Weights of a small GPT-style language model, trained from scratch on English Wikipedia.
Size: width 96, vocabulary 16384.
Architecture: rotary positions, normalized queries and keys.
Training: a variant of Muon for these matrices, 94M tokens.
Each number is 128 + 24 x the weight over its row's rms, rounded and kept within 0 to 255. Layers, rows and columns count from 0. Numbers have three digits each. The size before them is the row's rms in percent of the matrix's.

# up: layer 7 MLP up, 384x96, rms 0.158, rows 53-121, columns 0-95
# down: layer 7 MLP down (transposed), 384x96, rms 0.0818, rows 53-121, columns 0-95
up53 089:182119102117112127148129117111132104080112112143113138119104136152154132129136109169126121077103144112163137135098140169132168094140154171195152131102090149114087090121126137095146159139145157181144139130100129117109114117146161145134113140150119129125148129129100110143099082159113117095
down53 099:085130148130148170088140153125131139095129116175108118114140083092101181164095130116143146123092112178123126123121155134129111103129109127093099105172124108124121148137122105114105132130121158145095136109089133092147104126085117124099158164106143102132140102147154139102146154158180130106
up54 107:126144155103110123149103156151142149131100148098189104126122099137144118143091127107119100107124096168100133153175095146141151127099131121142106165106157153125140114125139130104112135145152114101110072068150091120100156151157172128124156145126147138148104157120116140151124104156108119182
down54 105:095094137159110160101102117093104122158129148115128132093122156095133116150133139127164128122164182151174125126106127138180107068144101147107126090170067091122118118104143097103117129159150147134145110134121162149130145123127106143139125116139123124129140100092134131126176106169142122161
up55 103:160166135141100143129100127172126082135141136139138153099146103116157129119115133095121084153101137128122115172108104148078140124132147160127145153127111142177119142136154150156144121133103147105105088129104140156127125120114112108160157105118147093124113173155132176160200119137102114168
down55 102:140097093115139134116129127096151153118117169139149155123132082108139110135141102142099158118141123129117143163105137131114178099134170131170164135136150101117172125113148109092125126164094092139143109113128114150169103183137135135103140135130139141158131129153140134137067104137055129098
up56 105:104114137122087120164111081140085144129117121140121134164134150109152085120114117083118138136129117110161128163151130084142125115124171127112164073116162148152133103116120115081152163146111099122090091119107086116159145145133133150157115107137137118113098150113140125105113061107098112110
down56 100:139146097117136119116119111159094154085158142125162126155136111147083120134135125096134163151094133128101093094134103144115101123140170129122135148096166152136159150130139147097154127172103100096160132163116165115123132100145118115146109134085138169137115121159195092116165141122092122153
up57 089:107155161108102137129086120154138134130185085119174094079127127132128150120135097149166137132142134115115142109112153141096146115114153184143135105127162137112126137156124103088097123148140121089115138102123128120141109123128146119144123084141109074096127164203159154106141112124116109129
down57 093:123140143124077118090170138107121088094108091126151153093109123132111147134142114101111130178122122098146122125123106124142140135134126111144116128100154120137124144188142124136141166121105075116138152113127090157071143092138098172142150150116089134106144150142165117125109076088152134103
up58 092:122109158135098139097154116148145132111105148130112132131151162181110128115137132118138107115195102081152098086121109116091138101122141098137137136113137119116113079118114118118072148118102143127117137142100119067154127160118092130110116087171109143086127129116167109154087107118140147140
down58 089:071146124129096166121106112084157105119153179091126131122127134168118141125125129112122159124145128126131185108138160134119133130086138115141149099101157120148163161137079097113092180164107097138127160127096093114108108153124125121134114123119136161130197143107124132116156128120131151145
up59 093:148149130161124095150141170144105081114136138127140110135132143122106161113143116096067122091183141132128120161133107137127125147111157133116151098149070136116154132067124092117159179108111116139146114136134146133110148103137149109108100110080114172119171115103149134125165138098119116128
down59 091:126121150160094133178122145169112169090192125127131133164133131126106085124121119128103100128117098130148145095110139129114134129137073120139117111114138099098143161137133093102151129178159100161131099175119121095125138123120130135112116153111125054115116133157082124097133125151110135140
up60 101:098143155136116139124155086153155130101106145124139126110171142147127143131161094140116161130143169101127112105087098152150149111094104125111160168130139167113102163109148127056126134115078117110099142107131131139115088127116112110178123132183115112140133124156134097085102102120122136145
down60 094:098086143112157158119134154094119133132141149106144139158111088138088144141131111137118155117053157145113151160094102118099104137085115157095126101155138115153114201126154115140130113113125147125103113132157147125094145112096085136116148132105091168118130119121159120111100172135126126132
up61 103:102131137100151117178090099123099154148091140138107146128140161073139116106144106121142148186116136112141144154133135136149129129163170139110131097125117120115131109100115134069144107138085180077124113160106122147134107147105137131124128130161130136114119144164141114125182154172159156122
down61 106:187069136109167094142121150174133122122136114118114137154164132081146140111125153136127096147113074140118144101121142130143136091155143139118110104154111136077142126136145131118148087088123118098154099132126159138131138165094142133101154103150137116084135162102164128123107089160098110132
up62 099:116113150101131133134103148154150111112096108116160134161156139167144144115144100167157134128120114141167095138124106172130117144133104118122110161099144175095138129141114177074118123146116113113134164134160157158134140077147130110100195106106105111154119108135077137145150118089107124138
down62 098:083144100126116177136131123108120175106102145112132129143125124136143147156138116134142117098123102122073100143131084139124108133172141124141159150111057141166088127162121159102155161125189126122144091150118118170126137095084114141098128137163130144141111143103155145127131166137128120136
up63 097:153103132102115126126166101170091145121134133155156116180129088162129145153123113169113121133126140155106149113125106142124175094118118183135157110144124135139175142144077150163151105125142148110096106138123162128088171135159146115157145113150165135131144127111135097120166133102085150133
down63 099:166117139102138142092159137152127125126128090175140127144106148154126107118149128113119098126125102110068098118164131134122159113141108118132159172134099139122154143117137102144156113148126128118102133129077121127141126145133120069174063101127111089158065113113153120152175134131140138137
up64 111:144120163137138101152069108146077096098132122150135146119148176120146123108119129105130147140172117100108096103204146151129093139123093156118090131111118117129142109107105144117130138142144103141158112149119159145145120112140128096100130077169098135105157146137079105148135124137088121139
down64 102:105132122107159174109110134089116121114150087156119117079114138116163171117182136146142132144125108128098115136167154122115128132136129147153143163124143151111128108160121130143115090112166113112176104138095114117145123204119136105109115125135089121118137170147076092126105125157159157119
up65 099:105110165116193165140136121123144147141100120103120100130086113135108113119115111150122130141145120131108159107165115108098117167164131119118144163109126088116123139083161185115098139115149070146108139121146109119109094128173107108152126073142133118101130101134145111097137136175146117161
down65 091:119180128122125169118145114091139092105190118128107131100132109115119110150183122099133119179166132096108107121116143124157125142176114125127103138123139166105080125103090136104113148108172062110104151111121110133155137106132118117138160150150127127131159132117126093104097117099138114150
up66 088:146114121128108120142176123137114089125127122128134130152154117065127155102156160117134143114122108131183142141110145129104129149099119133166173132125085127127119155092116103171179101095102124118118121098134139082139128147135132113130114144106130104107096155095187152097123073122132091152
down66 094:140094122132131162075081123150122127124183101131109142128136156089132119145102119100147114154117152130101156103139156124119141161157133107154101130133141105131139121137093111105141107159130141116130171185140144079164110124106095106168117108103157095140114129151072139098153173134138136109
up67 090:114121126150128095179120119131086126127144126136110164091137114136088127128158103116119096067091114131136117156148102177144113125118125103120100138084146109107126133148160116129107103108120107123110123150125112094164125119124138106132067080146092119125129146091135099138124156104161057119
down67 093:101161118125142067122088106105088088131125146146130106121146130137128128123142105142128097124103131110098091111140114130108103166148103163062106112127120127130100123106122120125144153197112124127136168112099112108113108118123123087103145116160096123094141091137125109142175098114121119072
up68 101:183110163159109108142087158140118167118111102131167116133158163134153137110139151134176132154089119097119140153134172157128111099109085150148120113115121113119179131129128112125177138163111118118101096144166124141128161129163135118118144144134131147101117109109136061091159131131113130100
down68 098:118133128147100149156123107107136134125165124127114152151141141146140082129098121137096127178105103128153143092153100116159081117118085140162112121138121093167150107128155078110165146129091118099095186128147126128127152098096112146131138098105087116131074154111134117142096133113141163148
up69 107:163101115166172120152117155106136118152125136107158137095115116069117121088122132130098116152143147127115119132148105125131146139106133111097121157107092098104093141087093152071110169093119149066122081128135142159123106151083154156129109124147148119128141147140151149129152107146145149148
down69 102:098110100130138157163123090141151117089126116097091141113076071119167143145091148116126125127102162122159162107133132107104163164125151138135144153138149146141141104120175140139185111108135101086113162096116125134123122104130119136151120120133171075141120125107088133116123149133084151128
up70 104:088114124123172121091129153128135158153135110105147117098076090113143155181096128140134120115139142182137188115177089140109106106097176129146114132116141148135111153100139155130148136146153087131159118123151121127139115136149154174124071150102134146131124149099118151120148133133150142137
down70 098:143135076112141142172144151124124104097130146094142152115088079096098083133125118114123128088148160148116122097114098120145155154152127108129130129145172109148103153130103131117105167144135141127105140097137127132133189125128074147144149108122147089136093114135175171180118121149118124139
up71 097:137119080130110117117132136116101100097085108114136121120153113155170052112102127114142107097143159127122132137146141147120118105144165110136085107140152133169140109106109167137152137120130170112089171096113176118078141124149154118166141142081134113166114122141123089142149117132113129108
down71 094:086160144148147110140133090152098128129114140123137146118127144099182104153129087136145153123131106103117156150122140135130143116131069163108135145099156130139155100129176121151120140134170135135158164147165161173128142171085114106144167166158121116142103080147136147107150105098126116139
up72 111:137077123136094122089127139089160108159115108138114135166154118117135099168097171110151133063126092122131117145161111147117121101139118151119134177082111132088127111127142143131082155124133110151154100124137154141160103138171088133136124150149152180122151156163115131128113114113130157138
down72 107:143087114140125079120136103137128158181124141129105092133152148117079095142148173142134171100136117151126125135142097115169103150115147122125148133114166105115153149131140196095135113113142135160179133173099084137133136158147154153104133165146124165147135118150117108129110113108124127153
up73 092:126084129111143135124108122181093150109146146112137165124124115140144145109127137154115126116145129150162104162160113114142135140096166136122129127098098121089100115137144119139151100091146081164134093132155071093109139110126186129118161129104147169080169147098126153104141115102092125145
down73 100:109127107168131166128130159086111095129107140125106171160107142116143115146123129096124095192146134117156171152108117115113124140146107108136148133128117130150105165101124112157084173132103148117087118160132132104106136127134122154121143103141119120119106158154114114170144166163194160094
up74 102:101096132130164117121129119126098089113118103134140080113158091113087124119110109107123108142143128121129165118120119119055124099137144088133118163142116084112107181119118152125087130121100077148103130152148125105089101123083135146114120110169109096146144141113130149100152094152119099147
down74 091:122116089094147157184083105114103156133124103131142084142120128153138140141157149141135133137125124159156103147125107113115142104157143140130141155143137085153164115061133130119110153148120104164123140091105112167107133101100137136148202135117107115122178132131114113091129082141122135112
up75 104:140122112144144164083163149089156146134112115128116122115160119126155154152143100115150100132157149107106125123154151152122101140145114171167128120115112125096129144148157123096118122129137110145098149108116150134152152141136126093164085138122098135095076218145138115080128112143147162151
down75 098:126104138114110173138137123107133123107135142134123129143083102154143133109115110191099150143166110123063112127105093129125111058131097174122126098188158135113121076143108127146118113112117113115137108140130123145114120135104158115106078108135141162160107110117112108100116148156114143157
up76 091:144088108117108135138132145098131164139152112146139145103127125137141117124153140098160131123130131151165095135093148091143126091132137156113095118142158116151134129143127142139112127119096153136061119154146190124140055106115142158150128180121113133103150092114130137111134158121063131087
down76 096:165120114137083116122170116131121117174121159124131109139121129090095131119065164107099139126141124104149109113102108127169131110172074120143117119137172115112142131128129137124122080105104155149085137130134138161117098118078130162144115169168129136132163092115122108090112145104095138118
up77 104:111187108161137145137139129165136171128136118151155063181089137140135102125121151115129146101097149128157164121122098105113082100122167119150114119143116137126121129115099152112126128132107112077135122137112104115121105116119116132147141127097142171123185173127119113125188133133157129089
down77 105:172158130107161115156158168095114158101147137101126153107134148155140129092141161145129081125117119100065101135123162117175123098154136132133130126181143122122160101106117095146103142112127118133150136129121146128184103138156151126144088150123143124148107153135169154081153140147105156129
up78 089:136121110118125184140124111110156116115103112139127124093095120160182093170149105107141104085093122119155175142116120122121126121137151096156134146133165155183117130158148161099109161097131133136111100097138143113130138132114124166142143124138169103100160140116106116167161110176138105096
down78 092:123150106119097120130112125133111142118102163155108136064093081128136115144142125116128106163136129139132149133132142171156109138128154083118139115132106106135161145137100116126096151112194121156137081113133116178096130162095075136148117162125135122112140114157183139148115094120104156095
up79 098:137152109120116093096120163148120151109090123153144122109183112081102186162135116098132117118139156154113171154159132201104142125131185138107108099117122133136101132135140108168102137153143162098126113111107141110149138074117126099146150100131108128127134134157121129134116124119097154142
down79 097:112122143147132096165103128087113118136121162147125112108105129119169121172173129137157173106145097153143135147125168096135108138169146106140149170069149092143079143137107121120152104106139119095109131125137138133119139082140144110112114152153101123096128134157102138103062136111102143117
up80 097:137100124089149144127108149158095135161097099120135102096183128100120146099106151128097133092144116131140131102134131170122166122120179076166166150149121150161138132162131140139131075108157142139086110120151136133124152080120176107111134120134102098134114126095146164145154127140118113119
down80 108:101176124142132116134163117160150145126157135166114128136134145133111164142113122134117153142131137089128122114122124077123107121162149137130138136160075146143131124122103127096110124172165131103119179109127151086069111138115160110123183178123140146135160115115072165113154144112167136124
up81 092:135138104132134131134135094155103165171138110090126139148118124139097109103129170140110111086112123126130120134107115126102173158119142166120089109118175140127205132153112188115122094172121104093154151105104157118095097142130139118126153086153094132116121104130126151131091148122134151124
down81 091:123098153141126119118127134163135088132108102136133092093111162129139156098148135103132126127135141113134093122150136138112107110113156100137146148133102150121144154134147118191174150127111122132136082133096116103119126134090107132160086128101158078131106164122106204107110150101181156118
up82 104:157149140129160148125162138181118103099139120097177093140137157116109088126114136146124117117191170116143079132126124107165134136115132151121110201115127133130111125132119131134133098122116131140130098129154114177107158131184146115103166122107136146124099125158094129139177146146093119132
down82 109:103137092160113121121086096111159152169120172114110122069107117132105148139133143102122133136097113133106178133116131103129097155118172101127183081133133135110096137124104121098131175124111120144123149141123128107145119139131124150128089147149102144116162087109126111061140088122153154134
up83 103:154148147180150102136160142119105162127106170117139124128105105074190138140119153130124171096138163126150094160140126104123110120123131176157137139109135141108102141160127120110103095161129087150115146098126111103138109181141157160116159115103140086110140116097157110105140130129107154136
down83 110:139111132135125142076116156122129115117118116122132150132156131162070110151135123116132110167125115151133115107110086140127140127135097063135076148159108157138122083130134132130125142113147139096135174137184146143120124142167159084139134118117067148173145125153090120098118137153169147128
up84 081:139113120089158122119109164122138115112138142152098096153164125140078104074120123084090143162155153100101073132118105142120154122158133103148112143133118131124114121088137147138150121131085145168122130084099134110129070122160166132110116123139132124137132114114121086083131104094151166137
down84 084:116150108095114132106110086074152137155148177155107092082149157188088132129143125123131142142125147112095093134133151119124081140129136104100111149126137079128131116152111110128104130121174130137151157153114130129138123154145119123154108178113135094145137124162154095147114088117077132122
up85 097:146161107098149100108114162157145136145104166120082109148097132117107134169146115161085069113167151149103146153162114141106160106146139168167131119125139152109140125122140149116112135122128143108147107124142088131132112100146151121118113107155187124157154161107129147136146098150077154149
down85 096:118148122141083151141111123100143162105119071121149151103130124135154110141144131089154132106087158104159108167090148174136132143095119076141124138121100140129096149097115130123118135144121091107129138095061125143104118134137113120125125147096128111123084156171130085106116115119179107143
up86 087:109166142155085152129109102122169114102105076116171083106143135156123143123129088111119138108103118117123100117091164190138165146120126160089115134134136156124136149143152111170101103149154103079127151165142167118141151109104157099142110119150110124133145152110116103108095137112119127117
down86 093:113147137152158170124147146100115120140161122160106143140112134100064132110124140158095139146130183145104142129156128121128106158106111120079124112093109144112113166166092103162143120144105126122151149139140140164121140139060108107109097147141160135109107088123154106115148085152095140120
up87 092:166110096141137134113122149090133161097126125115133120128158122109120149146088181091150157106119118114178104146107099121063111095106151113147114124137067088110146140092090164117156141140126130146163159142122122069149116122135122162105133111112118092138109152095136123118155124143123117140
down87 095:123118181169130164158078113126126110121144133103123136134175153132118121097111155123100121105131087129108124139083110147113130164143141122118175137107097132168108114141153138143164118139120106084094169124149126159118147106137126179099129140130066123127160086137113117114165139172142129132
up88 085:126100099072110093121173118164079075103157089163135123115143142131110149105129088122123136115140185127158112122153137135097112148138149150111133132143103126092152175118149123105145135152121120145136132103116084127106136135160147121131135066087099140108153172161120155116141130115127133123
down88 096:123164127115140152110118098148136157139137134071111146147178144135158082141155120115157082139186088096120144122116115099116120115134135155148114112117166121124147140098124081110149156114115122105163108130147100148160131155112122118115117142152153112132147085145182133181109110143092121101
up89 101:103130093129111142153128175180148093085130103162147118158124149150102127078147113143148128065113136115157089109135116094119126141134130139084136124148112131153136116130150148152149114144094110090125082115185126131151133107136126101099167117114133116153135127136146123112190159116116161114
down89 096:124138083087135170090122096112156085137128136161132147145143154136097143160119134149123132132088133148124119116154115117142124112095135119134161110138136128109110190174131093103134098128138094131125111109185102157143110132101154097104109140119132073182108108114138117136137078124126168113
up90 095:098107081141135113124150158140112143111100133152143078104161140156123159089104128096146115080170149135138156155101109144120115134104111133116168130125134106120142150137110103157112133128115130158145121098126105109114153100107165093145091102110123153182124181141111136119134163172158130173
down90 097:137082055121124152148113101107138137102080190122132118130121116180151106133140173162155119143095112155172096168109100129129137120163133122113162143169162122118133109109154128125114155128126141137164115109119115093147124122105142129119092123103147126132122130115099154091103083150134135133
up91 096:124119091104123128139118162139176095128124102093104111146106156132132104140100131119162138124131153123156127161107130135138104102118130119085126118120123140137137143099085116097149129168115090100110142148130188098115138107175150069105119165110189101125117143113114140135069097132132133096
down91 097:132142134078174129131109115102146100141139152146108161117168127120105146143165113150119127091115123110106090116157074150117131151113089116138149109125127153126097147127125128146185105164146148139127110153122119201118153128163117129148115122132111148163123092100158101160144096150104173113
up92 104:104094152109106099124169167111124143115149144138131149160097120135087118110102107156120123102134101093154127171118133131117159089116148087109148177105133141099126158070160066145115168126128136132184125133179139131149113108150134155152130125156113135132140133155132114154148138165124138122
down92 101:099122142120138130099162143149093148128175115129127122112085144122091123129113129138125138131084164104137127113096126148096151152131102081092126157097081092158162110107135120159114140147117105130143140162165111095130155136093178151144144184144142122132113126131135140165103152173143173150
up93 112:151149148146132093117124149123147122134136112117161108099152124130157133105162127078097138117150125119136137135137107153090125127142135185126104099126139111108118129097068153086090173107139097097117142145087140098087181067152169115127117158146143089129146113131130110160149130119141121132
down93 100:132125124059171140103120118101169116147186149135101143121120123143086098162127123194164150116128177134109117131136147136149123186116082140126130139136129111166116131140105110119125133143145127116134111108154164166126154137123145111138148155157138128128118143127093167160147101105126084100
up94 097:138152133140175115114124140104112108095100144140163114117099160123165147115113118102171096105128131100127056166106102093158118111176114144119146138141194132123122132131097119124107113146109090103103093120113142118104111137168137107132119179114148158088112130135113089118154128130154121117
down94 097:080137137169168148176122143132145150152159153149120118141128162106110128131098139138160132159152098191148088113147118092141122136153081133096136092142127117146108157165147138116145138151152106133080142174144126174148127128136142095105146154136167112135135147133111147152108123143121080132
up95 093:141128105142148174125139112139135167125164171141142148153109126096148160125105122168133117161135099140136105179142119137068110114185176112147167153100126123159112136117136150147156101109114141120132168106141151110105130147106153130103139099150162127092154160124150085129082137116116113141
down95 100:135125100121128140107144092147136130111098171055120123139120138133097124139169127105121108093124118106104119144132087140121103124128165120068101114171100145102142130135113139126137168154175154124106131166153156140097132159164122136137154074132082128122184119110102127122142137151108133108
up96 096:101125082139094123119175135132101096112117099140090131119123145106143105138140131135136150090132142150168180172128162139095120125154128154127101130129097125144097064115091138122165176116121152163178116152086116145079125143136124138135127105137138099102162098112133122143124129113139149091
down96 102:129115158131151137129105108126141133069105146116151113116143105117164147148105075133162100128099112094109109109103156156107134073159170096147132153121151155132133125130176112087120104141132115135122097129155129096177125140163169072118138156117090147159132155096110107135135143131116139130
up97 102:167118094123141130136121149085141171155157128153148157167144103102128117099108142168132145155149137105104088120136136125089150134136116167132113116131132124123138162156179166116172113145101116145133097108141168115188132118136096117150090121140140106113081164103158123092124086126129135139
down97 104:182131134115133120151139167109145139124115100110111107094165159147194122144134139125099147091087118104130137167126169126115143114160133096100138135166116146145131135113069134172119124081196087137133136135124107155128083127105135134154116124142123153129141115087129123112102116117139161124
up98 094:180148095132133129157101125143146147099129128139142159159113175107136148110094125102109103119130139088078142133118128140148136126099152127068150105160110113162128098121143124106142121151147139090083133128104151134104186153117146088160127127151131116114186150096117108112142172105122104121
down98 094:119123119169120174142121122111157143146103156119119154092113148129125111146129114113132102145112112143139138160107126125122177158110127127062131148172133099134080125154132084202109079145126107132128118158130126116109137123114110151170118139191122162133135089116133106101093109116102120114
up99 110:172155110169132054111144150097119115095115109126156130128108116151184118136120134128138121093135147112122136153164116145088101102155133130166116156147140117108161157162124145132143097132139096126146120141101157092099117103162139165168130114107130134127156165126117072169114108142125136156
down99 105:087116120102154128127116128101127147139148137106126126115124152063156127131139120086101150157134134121118112112129090094157177175117134132119089137128098135117129096096136145159152109166138075079138133121100142142153084166150172131135197126130123150146126109130156139122139129174137120131
up100 120:095127186137125125116100113158146163123122111147081150168065152105158134154142153128143127110136135153091162159152128151117130116176153138116155102080131115108147122122139118094119079152123098134143086104117130111161114168149124149104115107171146150132117168119140144085135143121137141129
down100 120:104147149161153125134098115145114094150085108133128074122146187135122162151126089151176100127143133140139135142083145101160110095160143102120131131087171141141119115097147114119132154126122163114099122115125137121110121114112176133137151103124147086166118123143071139157131168155146153128
up101 109:141175100179137120154123100107122102168130075149167185137115143134118121115123115105176112142115129167122133137121109140098133139115143117124075165166158113115147096089132134151092114088109132137094108125113112128130125121163171159103131101147095114120119115101166159135125105153129144101
down101 095:130150151147131151101133124146097104108091095138139184154165128163143106107128151094180103156145140155147113099091144114158137099130076096167136154145172124103144115133108158123088111088146129147099167113101110133152129118112135130116121148113136114125143146099127165129080152116137170125
up102 102:126143120118112100123109135161131186134107095124115127207128128114134116102142145190132123159132136133103121127144146091115089138140131127162109113131139127124154082155150115141108168113148184144110135123118144135121135105166111177092124124130116116110146124074097125137139083140136152072
down102 099:138147115108172114097164128086123131131147143091134127142089076081130117098082132105128115115147136147165150094119162106133122119113127115149141149068127147113116096114134126137111114105106089098148128096107096151088120104141174140112134127101140192156118125147091126168137110111141109115
up103 098:087114148126102120121159121133160105104158175140133112117158187089168138138146130119190111117109109136111156135120111157148137128110140176105158121109104149122121130120144108130134143113152153108119108156089170097115099149151066169129106132119082122115125129138156137102149128144135084099
down103 092:108121137103139117117136145115114109100166147148143139133136124147099124123140132162162130092127087143084171120095121174116117135127111080145114121128142128125109135111160120106159057112137117076127141153090111148149134156142115103153146082143117153124135127160129190147104119178083140145
up104 095:142112107148135130144149169155135163131123118098097134128128120146133109106090127105182149128128117146152129157095111115141135167131107120111136110106173073169163132097171182151121128113086116161123142110147085106112078115122150081115087124137113093128169130133122111103153139155113123134
down104 094:114126138130126103113109116180101139121132142163123109073100117188116139157103148144139179151118132175154114109144109118141114182143147159110137114131152109117156114139107157131116121145149161140134171124124088104077079069128132107134116117131174137150151103116127132102137124109101107134
up105 098:163117143142126154130122139125110090103189119071057113145138138103174110147158133107122102137116121107118139094148126098134151142143074135163106151129132121152126091136121150131128148118138143100121097131142138118143169117168156128135084097165127128107135098096131146130126159155108074108
down105 103:130126161142148132099097120135165102144134158106120094110122111144139144121155131145113131137102131183137134127153161137139114101127111111146145139110133124166107167132093101183139095121138071127122071131137101165112142168082118166160148189112113141143103147118103126146088113112092132143
up106 100:142084126087118124106114123105123144144113116105099108117142120120132111119116114134185157126130141127171120164117125087137102119141142145116138117127133141107130115115159131151154102097109124159104133122143115110217160076129103112124156127116066090114119143140067164134104099126160154127
down106 092:152115121100126122100157109155113164128085145138175149113139138147137118131138142126158112099089103130104147151100102162126135169158104103084139141147100139120116148142113104131141161150105155072131198149109120137147121117099109095089147112188113163123145113133167127149145128120147102128
up107 114:138125176087129108121118132114124116131122142132106083142165132106091148140132115110109108103132158095108135173134134123091117128117100126142197127096130159092150136078155154107105091143146155136122122128094132086131133137122131130074132162159165103146136156088154118191139136122135111142
down107 120:123125112162134120145122074119124136119095139159103107115154115124159134153158180105108136129152123083118100118117135155119148131134115157129137096111122128101125069129087145102144115122138126137118100123114187145144174126162103159156128125219140128126128173112162135106119135156102125136
up108 095:119111129129141125138147131157179167149105146117111098139133160140140101179117105121120194136096103108129109078130128124139127083154147130154112168121156077103103111089122149136098136095132108135122124159162126157134123135134097101128102102127177129101123156151144178138128118148164105154
down108 091:123153139086116123123150101142117147140143181123129125138117117121123126127158117162132222123154127094179083147114098117150116133146070167132140125146158101166127140098146170124116132128168092160092168114103115131137110109138134110115158100119163123147139120157091121120119125120123130137
up109 086:167138157136143159123113123141113115099137077150133126102188121144121166111106129098160145101113139109126104143127114114161100083155154087166140107109175109162133092155119104123087146125148140072116101136107173119163164129121105124153125135111103126114155142127141116096104169137148117129
down109 088:071062174143159149123131142149183146140152130116105150118139157103111139122108153092122096135123147142111125168131133149118139124106105129154132083104114128126122076142168087095089155142149134128164131118161121142168159132104109114128123144178117144134132136170120127130122165115099140109
up110 095:132119152110139127173097122127159148133099107156167114136083118161100120118099118137110117086095083082160113121109132151119123126134151130166155134138149174164161097134134115116148102110115097111114105095144132127148108126136064169075128139157125113127106156166126121125124100132178122123
down110 101:116111171168185103113142164106120107150127123155151142157133120110090119111113094114117132167186162140124161116117129110129101148086136111155113135102113106098088144151121148161139142149110131128143125122145168208153109123132130131112143145137145171130131114118126150160178122130159148119
up111 111:152125142114144112140144090139119174111106131178112090140158151090141133168111123099122125158125119095119133104185071140094138122135145133122152132122110164137124112156150130116122137119097177105122131121150188122138126142129120062127098158140166175107133082142117115135101130151142145137
down111 116:145155156087163117144191141111127132136085117190108126119144146146126110151152153094149103158164160137059087094120134152109102115123094154130150137131142132173159106104121096115107118099108111129119121134146154106113130144095140107112130106150151146136136100101114139153145166148135144150
up112 090:124110122107110154155145150107112149090105146119144118135116133122191108100130154074125120109131137123119133120087126125132116154146157129120122119106103113141165148128178135094128118127118124133149180130098143098126154114105156108184172153153166158139140111115103081104151114095072158094
down112 094:141138107153149136122104119113127123142154127147156124080094120153073109127109145176111165136157119131142143096105126133141099112155119171101132088120160125122094140163076082183129112123103179080105130171152108158155100142098100116120121140118141104135136124130150143111127123125125111165
up113 097:150120093096125134107079135122158090095117139098068157179124126140112147161136105115158145123134147122165100188123112152097123132143116115136135134154091099123107109117137167094171125162077121103125124161108180113140126103140140139121115097150152122112111113133165142132141103156117145133
down113 102:119135090089093116133117097105151161145105097127146120139119172164152119140113135103104129071104149094083112139131131175133132144123121127115114172158105134146172111161099116145146127121113096119078144148101089154113125131166110149121082147128113128104112138126152114122186158107142152107
up114 098:125079149108131104118113097117147142155119141113134122162118147089177065142145123172094160110123157111150105117164087155144110167130098129140123093159141107131118117126115148104117138156166126125114158109108160122113156106133114135152093088145162099126093103113112114147145067126139143115
down114 091:107194066125170134090112120098132125116136108135141129094139133195110152138120142068124112143130089131131130136134170089166145123137162142140149124116123113137106155137126134122152104103112148128162135149114094142183099114152133124113126173106144139154160097148169148114119131109147124118
up115 109:163176115127100134149170112101145089081087153145127090147111125124125149143131117138145171092160162123116155121110168141098122077148118111148139142168119176137130104152141143107112135127138162156131080122119137105129121111167085136128126124129133065101133118122096093143152105109130134118
down115 112:145081140173120136135123136122118142159196159118119113140123076119093118112168092083125139164145129132151133104117117118138126131134169084131139114122145132123120159154114130106104160100103138100101170119138069108129105124094153137159129120083141143177092116143111133117140128168127147152
up116 094:151120125145143145095150141152124103096094133126149134140110164155133116138168120063110177107120123099131149105175126102119133144155124174152135136137157100123135143101098153132134142104119182134142124076121112133150102142160152119076114131145094143122151131099127129120151141153159125057
down116 093:052103161087123136147117101117122149113128152069117095135139118153137133133102124156130104126111145123127107141143163144114111154125117117121146089088115110184151124164121100092143105116148097142150131126141105123154159132074142178130125143108146121149126131169133147098109102102079124157
up117 095:165112140105153133136126132072111167088098154101140207141104165119120139173123140116129121138103163074131164164147144110126137109094127114156131117121109086123139142128130149087136138138123107095124139098120172144129130145072146140129125117112108149106106151081135157117143147140150128146
down117 101:121145164071144106133124086096154171158105132124122126150130142118137094140120120118135132157126087138084112133114114129142128101167113111134182140150080087125108121124131120109171139117131152114101152105144129190139138160082141094124102126118111158159114077155133125133131164140099161147
up118 106:142144142134132117176143124105132062155135092104134154101123137153128134112115122080130109143113130150151136105134135122118122138136130139134154181114173105133129121111144150144138153113150114106069133158113129142151112111179121147144145059144135133128139091140110132044155132167124100135
down118 093:122131136097154152134147106102119101138120127105097132118136126116161122087102104093112107194096123157168135118133150092104153146123105123150164137082137094098144133076117178087135120111151138114106153138114144119145148165132121121153164132131147125150163111129124134046133118133129159142
up119 086:113123109153140120087140136164115176158114123154106153119082101085110123090139154156122133144130102133132130183123131170135152125115143144137119149158093123147156096117147160120153155142090108094093121118136119115132138097113112192135167159085137125129127133166106113104109132072112102137
down119 082:136130114205138140107148161159137132148095107152153101102110115114163107122165124140117111114167126115117119130126125171099113107110093164137103115142135096110163096095123105090141154113064139109108122139128134106140148074123103137127154138089147160121136169125142107109122169122141099153
up120 099:142152082159116138146124119143096133111102110127162116110118172133140184113113125117158143117150182129138177117138139124135115177151120104127094157139152089147188120099144106160096152064111125126150120121107112118155112131145153122103119140153121149151131129116140151112126180160107133167
down120 094:081138125125132159145130099163103137126104145123132133112134153132158169043112106171176127131165141148184116122101094119139140151150122165134137140160130114146129123102117151139120140067114130161155149109113153112164093147131113148102131166114093126139140096127108145093133118134122140156
up121 090:134138162137182158141115071115110147151108093120133099148140107113143092095117074166138112112160135106097145155116135156128129169165135156169136125059147112154135121107138082172130129157131099110132162126145154138116113104097146142111097125130099119133122164116136138123162145123123113146
down121 090:131127122140165154107129152119125104107132160139125126212098167153093146144143132126150103118091105118098092094151122158125092123141104109096136149111110142108152148105099127159124113113164118169132103118176151159164165166104108138120130143097143139100127100181114138135108122103114121132